{"d_model": 224, "vocab_size": 32000, "activation": "tanh_gelu", "norm_eps": 1e-05, "positions": "rope", "rope_base": 10000.0, "attn_scale": 0.125, "init_std_qkv": 0.0273, "init_std_down": 0.0, "beta1": 0.95, "lr_head": 0.00826, "grad_clip": 2.0, "doc_mask": true, "steps": 9455}
Each number is 128 + 32 x the weight over its row's rms, rounded and kept within 0 to 255. Layers, rows and columns count from 0. The size above them is the row's rms in percent of the matrix's.

# layer 4 MLP up, 896x224, rms 0.117, rows 381-395, columns 0-111
size [111  96  96  95 100  96  97 110  86 118 105  96  98 108  96]
[[201 231  99 127 117 142 149 118 151 115 181 126 156  94 134 114 150 128 137 138 173 166 106 186 141 102  45 179  53  70 142  71 128 134 100  89 125 183  89 162 162 122 154  89 114 124 143 148 122 121 180  82 112 143 100 177  87 106 175 108 158 162 115 163 100 105 136 123 114  92  60 113 107 165 169  84 137 145 126 140 104  84 150 154 155 144  72 182 120 174 153 121  99 145 126 117  71 100 104 137 105  72 159 143 189 136 130  97 166  96 101 110]
 [126 133 139 104 123  92 115 132 149  92  90 126 102 101 127 152 196 116 138 122 111 184 111 133 169 130 116 166 156 196 145 164 134 150  75  98 158 146  98 100 112 174 115  83  68 122 108 136 152  62 153 152 116 149 128 148 158 123 113 184 145 115 126 162 119 105 136 199 125 157 166 110 169 112 146 117 142 152 131  64  25  94 172 162 155 125  98 125  75 164 128 154 173  90 104 112 125 116 103  97 154 121  83 156  99 169 174  85 144 170 147 123]
 [133 193 173 192 142 164 145  93  66 158 158 130 144 116 108 133 134 102 109 142 140 149  97 116 168 140  72 155  99 106 151 117 120 111 144 138 119 132 141 147 106 151 117 104 204 120  88  64 106  80 124 138  64  99 107 122 138 136 169 170  89  89 121 108 101 159  92 117 140 118 123  86 122  78 157 155 165 104 110 117 171 143  95 110 154 173 178 169 158 170 142 204  81 128 151 107 116 146 187 154 143 157 130  79 123  95  96 186  91  62 124 138]
 [129  71 119 106 145 102 135 147 107 158 134 184 125 114 124 147  97 133 129 131 118 111 116 147  90  78  98  57 150 108 140 129 196  95 162 114  81 155 116 116 132 134 184 110 170 139 151 129  86 121  94  97 166  96 161 137 127  68 132 172 119  94 194 219 137 135 155 149 143 133 101 138 108 149 162  47 143 139 137 147 126  98 146 125 167 105 140 186  52  98 104 131  99 115 198 164 140 113 121 148 116 105 103 123 204 160  84 133 118 112 101 149]
 [128  79 108 131 156 123 125 125 125 168 123 147  57 128 115 138 121 159 121 158 119 134 129 148  49 195 136 105 120 179 169 153 105 167  99 121  84 121 114 117 128 169 129 132 170 162 141 136  97 126 121 182  81 165  98 111 143 151 162  98 144 180  70 100 122 118 127 105 116  93 153 143 185 116 126 108 162 141 174 129 155 162 170 113  83 135 124 147  79 140 210 177  88 112 100 124  95 131 160 153 114  89 111 188 105 116 160  90 134 163  72 118]
 [ 91 137  95 149 192 159  64 115 139 156  80 101  57 109  98 114 110 126 143  87 103  89 124 126 100 130 163  82 115 149  87 115 140 145 109 130 118 167 116  58 111 127 155 119 139 174 107 112 188 113  94  61 100 120 112 126 131 139 108  88  84 117 170 226 113 175 113  75 164  96 139 172  98  96 133 164 167 172  85 141 111 177 148 168 161 129 140 123 124  69 154 182 164 152 151 138 105 160 137 171 129 123 130 167  92 132  48 156  64 110 132 130]
 [149 139 149 143  87 144 106 125 115 163 129 101 135 119 137 132  92 200 128 108  81 133 104 133 187 140 173  97 135 163  92 121 202 154 148  89 132  85  67 187 120  98 134 125  96 151  65 165 149 139  85 114 132  92 133 158 145 215 131 103  85 136 125 127 110 129  72 170 149 179 111 107 137 129 118  91 154 100 127 173 151 103 152 111 166  69 142 159 184  89 156 140 118 150 147 116 108 134 158 133 141 148 107 162  78 109 170 119 166 166 146 114]
 [ 33 127 176  92 152  73 112 136 146 181 108 117 108  93 136 116 115 121  99 183 167 111 137 197 151 120 172 120 128 111 121 121 100 142 140  94 193 146 142 119  91 131 129 141 170 128 117 125 146 146 189 185  94 148 172 135 134 129 120 149 121 154  93 119  96 119 190 115 147  98 128 124 141 102 135 124 119 125 135 146 124  97 131 120 177 171 127 132 167 145  94 113  78 117 175  98 103 100 143 126 131 149 118 139 144 198 140 104 128 135 146  72]
 [156  72 104 155 105 175 103 161  54 111  84 122 134 137 156  72 163 172 112  57 106 177 156 178 140 156 104 129 111 104  59 111  93 108 125  80 153 120 135 184 132 193 146 103 125 193 138 131 144  71 156 116  72  80 131  99 131  73 178 159 151 145 110 129 165 146 130  93 132 164 115 116 136 108 202 153 140 130 118 157 105 219 111 140 138  99 102 124 114 114 154 108 127 176 140 133  69 108 129 113 118 123  82 163  86  74  82 195 143 126  93 153]
 [177 118 124 130 147 143 158  36  67 119 142 137 111 141 122 114  76 154 162 138  82 134 178 169 224 114  92 131 105 171 137 138 142 201 135 118  81 113 145 129 112 145 184 126 146 186 121  88  88 149 158 162 119 194 118  68  71 141 147 144 160 141  68 140 172 132 109  99 107 159 116 102  91 115 122  88  95 163 150 122 129  99 117 129 149 117 138  97 159 173  87 102 143 125 124 146  93 133 124 150 109 190  66 137 127 123 110 118 107 134 163 128]
 [127  93 167  89 123 148 163 114  99 189 144 153 138 128 116  75  96 126 141  28 136  82 108 115 116 152  56  98 119 234  91 105 178  70 137  50 143 113 115 141 170 197 156 131 118 173  95  49 147 103 137 152 116 171 114 175 162 138 143 118 156  64 115 122 121 140  76 112 100 110 161 160 116 145  98 106  90 148 108 132 107  99 138 102  81 106  85 125 164 164 119 103 131 165 168 145 113 108 133  99 132 144 119 122 156 154  39 145 164  91 126 149]
 [108  96 134 157 117 127 103 133 145  60 120 140 141 131  74  81 150 140 193 131 163 152 138 116 202 160 186 114 105 175  92 101 139 128 150 161 104 148 188  65 146 122 109 141 114 125 111 135 105 157 156 131  69 173 123  92 133 134 208  60 144 127 143 101 123 142 136 105 144 106 114 151 152 158 130 119 135 158 149 132 140  78 124 156 176 179 124 200 150 142 124 122 136  89  85 112 160  89 114 160  98 197 106 150 140 132  73 152 101  75 137 149]
 [179  94 187 141 119 103 141 120  75 161  97 109  86 134 128 157  84 161  94 127 132 187 119  99 110 143 114 109  85 141 108 128 118 154 161  75 154 117 119 117  97 143 131 181 184 110 178 117 126  97 159 161 164 128  86  83  75 108 129 234 124 150 134 127 105 127 170 138 110 149 120 109  42 120 137 189 102 136  77  61 124 156  75  86 125 170 140 141 159 157 112 146  75 156 173 112 147 118  73 105 102 173  85 104 123 144 150  96  78 114  95 140]
 [110 128 119  92 195  57 179  97 121 137 135 101 136  67 104  78 101  75 128 194 102 149  98 127 164 118 108 126 103 131  96 138 147 107 112  95 117 107 158 159 163 117 169 161  95 105 144 172 177 166  65 142  91 114 138 121 123 150  96 121  30 147 106  73 108 175 147 179 132 147 176 121  95  95 150 128  93 151 141 145 145 128 109 117  93 143 158  86  90 149 150 139  97 140 151 163  87 148 139  92 123 178 107 123  94 111 173 139 169  74 160 169]
 [146 164  93 130 145 144 120 141 106 135 134 134 137  98  61 136 151 125 154 102 119 110 177 115 123 186 112 138 139 101 155 121 116 136 133 144  76 173 123  86 171  95 138  94 143 190  91 151 122 125 138  90 109 113 141 159 113 142 149 131 148 136  99 118 144 179  72 132 128 113  71  74 128 171 125 137 198 166 106 108 136  95 122 103 167 100 158 139 137  92 125  94  72 170 152  97  95  82 125 136 105 104 233  96 131 194 171  86 106  94 165 150]]
# layer 4 MLP down (transposed), 896x224, rms 0.108, rows 381-394, columns 0-111
size [115  88  88  96  99  94 102 106  89 114 104  94  98 122]
[[103  96 104 128 103 127 163 174 147 129 125 119 130 159 171 113  34  92  88 167 160 105  98  72 195 113 105 181 128 125  82 121 129 109 143 155  77 156 117  83 134 147 147  84 143  92 103 166  84 134 142  76 164 167 120 150 187 124 135 117 110 141 119 114  69 174 180 118  91 131 146 119 121  80 138  96 124  78 140 153 110 160  71 118 151 148 156 160 139 151 137 159 120  58 117 146  68 163 123 147 100 149 186 201  86 121 162 134 101 130  65 163]
 [147 120 136 151 123 164 165 110 129 119 145 110 170 139 147  85 158 102 122 151 142  97 198 171 112 159 188 134 157  79  96 105  96  78 146 111 154  97 163 151 134 128 150 159 155  88 155 180 137 144 109 115 128  43 154 117  95 112 114 126 149 157  99  72 129 124 133 127 144 142 100 144 139 130 110 149 151 102 118 185 255 103 130  88 125 108 109 142 124 106 143  99 116 214 165 130 132 140 122 133 110 151 159  57 139  87  91 130 125 112 112 146]
 [165  90  61 105 173  65 175 191 139 115 227 150 109 109 180  71 102 116 156 110 151 144 166 102  79 118 158 124 157  86 127 112 156  53  77 118 149 136 105 129 164 118  96 108  98 128  52 120 170 120 109 115 187 191 108 106 154 102 117  57 130 137  70 148 132 136 149 153 151  53  60  56 129 162 146  87 148 131 125 157 124 173 159 144 130  87 150 109 165  99  80  96 149 111 152 168 147 124 110 166 162  95 134 134 144 116 126 127 160 140 148  85]
 [186 111  53 134 104 146 131 101 100 114 142 123 133  95 208 153 160 174 155 170  90  58 105  94 169 134 126 152 135 120 152 144 106 179 148  90 171 156 121 147  64  36 126 162 159 142 175  84 144 114 158 107 122 162 140 160 120 132 115 186 157 199 113  95 133 152 128 139 125 134 151 148 137  75 190 169 150 169 112 164 174 125 125 117  73 144 120  87 110  96 141 140 151 184  76 106 165  89 109 162  76 156  87  99 134 143 127 154 102 145 147 154]
 [ 83 100 118 104 147 132 119  91  96 163 147 140 131 130 151 116 125  71  78  80 130 125  83 107 160 100 127 126  96 142  48 103 105  92 102 172 126 103 147 155 111 108 146 171  88 141 105 112 228 156 181 119 129 180 138 165 148 118 170 113 163  93 176 112 115 174 100 150 155 127 122 128 128 109 156 106  91 153 135 147  77 142 120 145 107 123 118 107 139 153 105 146 164 120 103 130 144 104 111 163 129 158 141 201 133 164  93 155 143 136 134 137]
 [123 126 115 137 147 108 135 132 113 148 110 154 100 125 109  82 126 169 210 110  22 103  77 123 131 114 131 163 168 126 115 118 187 144  89 151 131 170 156 140 125 145 204 151 208  62  95  72 191 138 114 132 176 161 148 117 144 174 118 121  76 167 147 106 133 136 151  94 128 114  94 141 157 121 159 124 155 182  64  99 114 122 201 157 110 101 108  66 127 115 158 162 145 180 163  91 134 144 126 124 114  73 116 125 111  64  82 150  79 115 102  53]
 [142 124 118 100 120  89 151 156  93 153 162 111  98 143 143  91  98 131 142  96 125 132 155  99 169 161 123 168 131 121  32 125 155 144 133 163 170  73 160 116  74 101 127 172 164 123 122  46 152 151 164 149 149 147 114 150 137 132 184  75  89 117 108 107 116 144 167 118  75 167 169 116  41  87  61 162 118 117 183  89 151 183 172  98 102 166 109 119 163 134 182  77 103 137  89 135 189 105  94 142 107  58 147 228 147 129 130 119 157 174 120 154]
 [148  87 120 110 115 153 136 168 124  85 179 156 133 150 121 124 103  87 103 144  98 150 131 132 136 156 115 162  95 127 183 117 202 188 152 116 157 144  94 185 116  78 118 132  76  55 145 129  68 133 208  90 121 110 165 135 165 152 153 201  92 138  91 153 135 122 127 152 174 146 157 122 131 134 149 180 106 125 113 125  97  92 121 144 121  90  88 132 148 139 107  80 157 123 161 143  77  89 177 128 103 132 138 100 111  96 122 163 130 131 126 167]
 [139 138 103 125  87 100 179  82 158 110 152 149 142 114 137 120 124  54 173 165 124  61 111 162 155 114 188  86 108 150 108 147 202 213 141 123  71 163 139 122 115 174 114 115  88  78  40 131 111 149 135  71 105 187 143 106 125 176 103  66 140 142 128  97 102 122 171 161 125 145 161  66 117 124 174 107 189  95 158  99 151  61 142 110 135 110 103 123 128 124 112 149 117 155 136 107 160 154 127 150  87 133 195 104 166 118 136  77 108 137 177 117]
 [108 175 130  91 154  96 110 112  92 135 151 149 162 201  99 128 148  87  86 168 128 118 116 122  89 152  99 152 132  37 134  81 102  82 149  85  66 131 100 159 151 149 173 102  78 185 143 190  81 165  93 163 116 125 159 167 172 141 174  65 131 127 134  76  66 142 129 156 124  70 122 142 140 135 130  97 124  81 161 193 113 181 135  84 129  88 113 104 120 133 142 174 103 133 141 114  76 118 103 112  87 105 100 114 156 128  86 138 118 141 104  88]
 [166 117  50 129 131 119 118 138  89  72  92 113 133 124 189 136 141 144 100 141 162 165  90  72 133 112 114 129 107 137 140 158  90 123 110 134 156 113 105 114 123 150  97  83 110 111 109 118  33 169 100 116 138 162 126 144  99 149 101 180  19 146 108 175  81 184 135 138 153 120 171 105 151 158 146 129 161 137 121 127  85 184 156 142 138 160  97 170 126 156 115 123 152 148 137 139 117 136  81 102 153 108 169 188 141 139 178 137 171  92 154 106]
 [140 136 108 108 121 117 101 170  65 142 170 123  52 124 180 149  87 128 100 151  89 112  97 169 143 126 136 151  92 114 155 130 106  44 111 109 208 130 126 224 174 148 136 113  99 120 172 176 172 118  50  77 154 153 116 182  97 111 107 165 124 173 150 145 143 140 124 127  94 154 119 125 110 156 162 164  87 117 125 141 105 165  93  73 135  93 103 134 105 179 117 148  79 116 132 146  99  94 171  99 156  91 111 170 101 111 132 100  90 137 116 118]
 [100 136 110 120 108 130 109 162 118  80 123 180 133 142 149 116 142  87 154  96 183  85 152 180 151 116 150 101 169 166 171 144 108  86 130 142 108 137 167 136 120 139 147 131  89 163  89 147 101 153 132 130  63 128 176 141 141 112 148 193  74 159 121  65 167 138  68 129 172 104 102 124 133 154 177 117 151 132 195 112 129  52 153 128  78 107  67 117  91 122 112 126 124 118 114 133 156 118 136 209 137  72 126 108 148  93 109 146 173 148 141 151]
 [131 126 117  69 102 175 129 143 172 152 123 142  99 175 121 198  64 194  50 148 137 131 133  87 112  81 134 142  90  83 123 101 163 132 186  71 113 142 142 132  97 158 141  95 146 109 132  94 147 137 104 135 175  98 111 115 105  95  92 213 169  82 104 159 122  87  90 170 130 116 222 163 105 121 159 132 140 107  97 146 127 123 162 128 160 164  73 135  90 101 134  87 185 174  88 121 112 161  99 180 170 137 117  53 154 129 146  92 116 151  56 143]]